Weights of a small transformer language model.
Architecture: RMSNorm before each block, rotary positions, no biases in attention or MLP.
Each number is 500 + 50 x the weight over its row's rms, rounded and kept within 0 to 999. Layers, rows and columns count from 0. Numbers have three digits each. The size before them is the row's rms in percent of the matrix's.

# layer 5 MLP down, 192x768, rms 0.162, rows 0-25, columns 512-767
098:556565506521460398529518522439464464475415459496448562391589464514606482606465451468587537412457452493507443477556470505500487513425563543473511518514490445531485510529486526450577489528523537510553565512491477544529497510524450571533423446478433524478483451485507395536501392525508496514464512376528566531544503462458496595482523506563511491473468503590495565508455340443564519530520486557508521593438557547563348447596513488488461558492553514589588460499445456513531588557448427592507501519478477528476524494451481523478484467491619507532465473443492494556462502493437518438463528468576559505462494462547513579455458550423455440425469544453430480473527535501514499506543491575475514480465513553559576458521400484502543493496417504479496479567535495543600464541486565
104:488398495475471567488487452514571568536509459487410452474506435508513477498518467487457428493462501499554440427448571565435394408483518534473489488436437493492561469505464486523517509501543478509466530525566463585496529504515513447452466475500452543453572454464579505517565420494502480508497466503478529488507508565505566423474546448487575448448512542492484522572496502451458521479433452468471563561469413502532539448460532617519562512517507549521524509381444456509432478550529552545564487518592449500507493525486442496496541452387482455495536588496542532577475589525437480628564462535436479564511533461428511503462513563544553541526554445451517471498465385515475549542514512434424442493482513424522578478484454516516494435504524429466487508541525360515570540501545554
097:521524436438538476455528507417476511558509521481512563467538476501511514496560530359494521463479432502390480514442595539440536570419524440516536507500478516539569553512556499493497551404444527450454491539521471475521568564430467483541524527588508524463559528445557479547556513427479515540482515426522528452544571525408524514528464594457573519424535483500479530513559482424500453542521502530565542481629520571578543506502481482556461536471512499493406413450515527498524518439487512589471445542528456440586496585400594501462521464490474479509540546572505497409571527489588542534443612515531630585462452526490580477631485591503504471512457494460600464568619493443478471430491403483506499509467515501469485534473554508494508452455480531544551501564618512470517486475579447
100:503523577449504561438586497590553555570594494519443387639490508558428582537474408523542571425474546489475542501455472458542541316510471551451464568464527538492485543444525482394541558473496486478561486460565455480592408531566488609487425569407460594491478534479487454416479523594536511551472544517509469469512492466496380532442469558581399546434479501459492549526508540551440465488477451476492493514446420476472443505454484521507481530498519463539413491484496455484537413493470555539534509366505439631435481377538488508481506488499503492526541486512529551574529408512523561657491460523442476458455470557511575514518543530545483529507451518517402528550484508531567513504392507453487451454479481530492451407504507513526532577497523506477443550493430518522511559418532511
100:513561453466578468510534465493516455531484482512519527534518504532545568550491535459490527439527479637408426563504380582547504436481510514561444470542457579485552503510440437474621424541501412589491422437548533474510532442511541512440538487530496546573538555488482443516432450399566549532463476476420530554438481586452507510508542481498570481442503438482441487439442503429574460458451595540484591507524642544527501475488467488446520522517423574546472350477393562504535388419496475573488509424529536512515454498369532500461449505532445544527604607451478551574413542474525477508498489480479518574533523507446598579501563457460584543526488558510529548477565441463505488528540565487511521458482515483509603505460480477555522415480521444479427501531522462520453529464451551
100:390454464463539565561503531649560459473570469540499518605449601475488546574469536480487480445552522480453532538583477606427419368538531499447531403559540540499472472551535437538501524507461520539454554463592515565504526493502435589491387449551580499510582515587529607414508396515519431456478462469486467402549516457579583482491516469502539489490512540530412463563427517528484464470445430470402574519410601455560522530465485417567536510529440457553451443527571481496510516548458489481444464533522429597515411444483510517473542465531422561482558516472572458486575494544473530500502467495412479569460478487535550529528612540487547558435537549509482547471420526509588543530419497577521505525514512566572518476506592565397517547434588476420543457452440481539464565490488460
098:525483521521604414436510483424500499462470580513595493496451476425448518506522462435618420475526525504561461568540365506482510621503504575485448488526478535441448496402425452500500591523472488489452478410504500493514546481388493528482502473465511521516530557440564480516419485533489594426494448468393499488522499466456531542486523371492564459514505540407466344483534448542527381492554551525445467557416480481515496447528539464481481550505460527559487422578479540488547494515519534491472483470527548542534436600493469553490352385468400525569436549578526528581529548478485613487549459467551552533447550490486435462491606545523490523502557598521500523489523438531466516494554495497465395433527528494480417461593486419531516518514455464514559500610522456516450407462483473
099:480525413526578547494480418500593526433564529477502569521521464536534526464535483498463510505418518590562491567460433539490377517507425525507409511460576481538455485499511489529566543537420510495503454528446487498542501480459534580517489538490510505505457551441531512599418532488499461582488496414508520575456532486457456484533471551448317570525499485543538572470584506498501516466561443504576407526511475510510453432531455559545498554534573520556501414547520423524505447393612497481444511452464477525552481473557534525402462514596446542419479413415524508498548573503534577481489461620467499466532486500558381534491540486504521478466421567475480534633547516561501619510526564595426499479490533482436447550559465451413497437505436529533439586548487462504484425585514529
098:486459507526496471474480508438492464509548543479543535488536466440447527459412516473620496494464414478549435461409483470510504507477473529484529500462451472469534472536504597559357469466562573559452466460482507544442530468551505414497531492559491432513492539434527563405463562386455453455558482462545554457445502487539496548468476557582401532560404563591513506494489463539516480526543357502475384476427514507574559481400480421451456500559512499451481492568517502451488441533469473489531480512510487576466489517485529541513542571486496584615547503453465459536438558442483420519470550553573550464485462424508507403519514452510492495469534509467542437552524515535528519460542450521517482457557446533481541569519512517595517508478628498532468438491547547480558504543587434
118:575525483595510509484507507537448505510440467582509578538496558435450514536501514554494557650581439539460519541447535568518502455553394507473451449539500481551503480489496550520448511525459447434537599551570408496566504527512530449513515529443505476555478581449518510545492423386613506566480402566536504474501451586479373464473488495510493526499437503542466472597458497562489396578544588435576525502543583490553537523487554468580489528469459550535449504530474490571559412490463531444565434549582538581552450452514469576574560546487476515494557500545441553499450568552480535498544413501448662427530567499557494520499576583509506550594465561474544501558522502504478581577531511395527462557486485602514399548548572515511488462444499536558538548530457601465504513522514442
098:538515436522442477537458384444560535488516509521559501470499407505489561461324511469529468531548573496465518306521457468481506511531419512510547532473527474428548550512498462588482572470523544615447438452427507526531600568462507445517511514481474510567468528490447522467535530449492431510486511446467554551425486510489559501533497495560472494480548596615503569555497436509522427462433511457526481498456539491450545519580451383464512425669524534530488537563500482489462536449519458466467542637492523502512565513512447539489440476537497495476473460547593583498507500477576491529480602469499360538498407513465515507476493533498348472564563400494591487472479544532532485533515561579504423430532522505464528526532449479498619473505620537607515425501482532531426538502543466
099:393499506396460518522552513513494581430538492475525454540518481552387513561470375451537422564534464525556512524487534498470531431474502516614490451470509454518529530430488482405488526485483554537486405359453511550483446438452548574553447514520610528504421551502488520549481467549422406503488450444481564493434601513593546502528471464443545440497527554609555482531494543504519442512456520484569481421480577567471555504541446521506480476411455535479588478444511536487568461530454571582490500574579593505492435499490503599506504543407537416429461522470465567458516505561454529564594452508455518459536438446488464549494365436575514482473565566473524522494506536468510510506452584464402522563403500555595599473518544474471517526567517519547548386444482423425502481489454592
100:524588536525484486535516531501450538496458513523453513556526531576502502528546449526494499476560493468470412507591503482476539468547555569483567498481563498507458603548504471500408443443422444406515520460487483470472473478455525519503556523499474483536404505477547423459502474485518498487530409364419523525497563498472458512517372497585473515426504556469458517499444479504568403549476466469510507623562473474553569500562451515514547454513532524453366499510450523495477483494429552588454504550423518479576460446476429559475482541432526540418421544479533476545471471363601458484547515481660496507409479489519518555495428495465514541463457562528509507526469476558504527493542478482505492574485524493562518480524505451470501440493495474481497516454474485537469561498445589
103:434592542461528480547490438509573488440502492495485510458363501541492479543575513509461514470510575439509398502537500471445481455441459514503520559483582505471476407523486411529652511484518507531461556563510492445467469503558570514477528558450429464449550514424530565505414507536521555527531523524452501447507584478452475504431454471527518477483437462457571452486439452423431495404449534557498443465564446528472436548427529454453535460451535524524404485524480536579506613452541486528522544410591560435470524445469498445449399581488532443457485554449425530482530538510524466513501503554347451519510464536403491450489478438531388522457584526435461388454435367523532486433548470523499548526599607584464498556538451554474519477487497438492494544496467501485540538510462415
101:463494465532591483449446394379540511494539554529374483479531495444544537538485506519458494458495557467475524454536521565502477546528516540530434540489512476462602482557523525527535543481526476531517423602502438567455537518512487467503535501533502544463453463585532429565493459477582493500470523572428532537505521440534519487519563462531488472404409505493477469429539593460550515445567483504591474435506481586583468521526471517485563490518489532559560509477551529493467478445567428485552526584534442555510474514509590462499496546356534386502465420533519450444487507434631516581486423508592511537465494466494510490469487510463477548499385496502486547598449589522550529483470420530513522552486451435549606531453486556484494471440592507472489539444526505416549501430464475
097:513577525529530519477501460554486419489438482409534457514520504428486493407531594500479456481608513542510489421600501539524541534606519493449497509487516519474541415464510434486489505491526507550554444481557547448462421473559475402446485540479468573479429472528504497524493499421535535519485511499413403517554461479449573499442499411419528562485480620494494561451517499520553456491512464472513574505523514463580525573621540635545468572479481504469568489466602512465439476522472543386557478483510528425365470483529453431448513560638587566493521560581551531449448475565365392550496514595455443522504586543499463449544553501435474479508513529501558522400495537557419545552577475537523521465513517553510602535522459428520490439472583513558476546540470488438469504506408485
103:501573575481557592513559498482546387502450551550492382450436532504505506528441428461494488503533528522509471498422505513563499488530462575525491364404397493489543569502536479541527503488453486611490425530532496466578385441467466509513460424408404488471460553524461486527478592578493514501525499510531458517585573467557455524552417546500526474481429516459589527559395551471432540449456451478529511540504506446469443503549531553504558511481502505520598536520530468556424538529458612569599555535413526384531506470488503549550582448419548562544550502534472443476478578535544438467378435591591546525464445491516511575543541561480436512527526425471545465379518428524418497459498564505531419460476528471526466465549456470551490456382462481527468438410523488556530499544435538
099:531495449439610530521523549511504617475439459444648565577501506506443527497499496473513446542434497477526481589459564523596477475537545519549490490452592474434544489499546489546514471527544582400563474442456435497533548537466492487536459516515452564523421527414485529529535464506510519554494536519587508426573516535609536520593480607491540443463503514537511495447481420560504540533540424454474422509490545491457490563530503476517517461465529475495494464568489507485530512493455471582492498593422368586520511567449412478570514624509551497544474532551543559519552474513516504380508506502443586476430503468420512462558560470485559566496547487432565473491530521504463426602543469469512498454426468568558472514542445426551541486464370488547495505491467541512472516480417478
105:517558514581459518454465514464491499401611496491492447541519460393470483460438343476490462516540560501460448473485508510377517457551491564466541479543600494470437534442397534433554586472507461505520461395580488586542613495467453551484523455511542653541473518515562479460524494515502440490465480572524438451573496536539471552513495503469503541562500463530479464601446483418437452618468569436557537516412481480546591606498532449576507460437436580512387472587572462571494601606560521423517418449601550524609436575508443465555474495531475543483445503522532532423508488394500600454423511426538446461460516540409474593458527516510458483543428544510521496461494514516489477458459567448442474552469515484477501485535522509462500436538419479573506553443563493445480520515466524
102:550564439413506499544503459565610509469530508472528536513507462552555491550393515456461466550498582453442469604543510476498465499499511499463480455457587578430465553556430441494496442463523479568548539506534428522468491472479521482603432397471594488454535558456503472504409509473447487532546537538427436505481437467433567444481436640479518403521500564433414496485439479531531577507496529566523535499544489586498546540596562498473491575554547450590508384459509593439587532435622506412435482531587517646493485568437550525504483555465592546438563509453425514494483492559571521567451494402582605544552551535439458569384427499507424480601506465441385542583533526532464394427479525543459567574486547558480546518480537441527485467510539459496484456453469519529519441548475532
093:528547415506546509445425477505526442479400463428546482522424518521493526529495521446515513562462548434432472443421588444405485538541516463489457463472539488467485514517465538538487549510443476532430586508404446450430495486509462546508439492563539467514446536467489517529480487437477471467518485472427549520478450574487475498468537433450451515629490510581465567416562518488452435530546571465389492532584469553526447429474582542495515454481533518481433382596525601491522356472572449467564478598485500530536480364529511470560437438483539488487506572561421537447533649442472538603506571475512515447554494474483586507536426498459456539566498490441531477530458447433422492588577530615522503531421522519474513515520541460455492505519466563582566502537550498471498513495444530
100:542509469558507549462531488477411509488518525508499524441539395544509458473497524473468541435548450387514444454505458452482485588504374504510577426505557542449457444501490439468519480512449451533503535508475443489554529487428486592577511555480524545508509532530472432477467515502556454509482493516465437531534472392500588618465599480527525505485443415487586456543543454494516545556517496529486435424607519468492481544641518503500480560508475517544565529502552472484560500524489491494532455481583397429419487458539516501438457457482463474586427491533664482529581483556503552536507497459537453515588451567459480551476550497475505461458505495542454488509558518598534417482456468506575480511460491443508553368474397471413431470475476472507562517539450454526493516494523457
095:596539550515500468474549574554483479504493477382577404506506525492580482500539565428445475429526538455627482538548563541600510399549402542497502438541452492538531510488575586498557555483445508399573493475597525528470482516593507478503551494519481548481486534494436597536404466441467585503493460458443474541510438419548534438428554587465423517572544522568419466458526579480513482504508449514450458436461578489558482513499498542423456504549455481557541527448516506517510495525502557539548536489494554534508545428468422492502482477441528463453539532461550490606513474502556451430478487455514601476435465524523477533540516500464505534507563459478557476477517503593445551495538505501507436548511538539519541614463543496500435460541388577549386506573447401530517510522514509
098:458486468485530496604447395501556522488578500447377479550389448499505522502539587516571526520503470449481456459560516530409486511491507590501465520479491530490512518522565554484438473560500525496479544582473491537406399485535459458570454453583453361499473443513519426493493488487430487481494507537555600468571425545453483451490583535481607396512523435572528613502555423485527462471481572578421526479496459534531424415504487508415505496520449494540544459443487622423440565459436546481495507527509467506558551442430474463413473462574463478548484537554413515511476460446533451492473562397613516466500509581475440548443518420454431428523417484502528419555483505471450504481536493505504453544516448478552542518431504564542455473549471443393544531483420523459554476492523445
104:540541410517513556443448432464461524452511540603513568469333574419534521468543522548498497530498501521522581523560452563473529567553512437503588516556475512502499487548511496570567540477480505486497543555485546434534460472539467481500526502448571501539514452560458504476532367456532517507580606435536516517489479513525451564522502525381566470548477557495487620453398446386609599518501552544492542490422491585463530479488477494501431534389460490501508556481448594500421488529362448422568573504406468454579546496581474501509544454499571609457379443510439527515523465509459479477502563540407431487503404602565558463523473509545509567497568505499454504513547468523490589542506440524464510544520491519432523579448503536535509519456504521511474400541473531512507481451526428
099:469558525507451543487543511448443520514511598416447478554370432588526525545513628589516548440483516574556563574540554587584466521432465432462594431527511451621497426513503474524436480503577442436476541561493491538607459489500473535522468453521498540551499527466433506568443448536545506544504496535480514480472477512432522496551455387498503446442571387437583538439372432577463581515481422608502483512459487488461552481552486479490463421436521522531428556476480579507503551516559586459598528489536449577536487447458590450495552441396553463421499471488551578537518548354570527519491411515594510535434473511564504463587501503543606489518444480460503513509466477507513514429452440526474397491605392461564438498486472553523551596528518547443534480539464553473550456507437495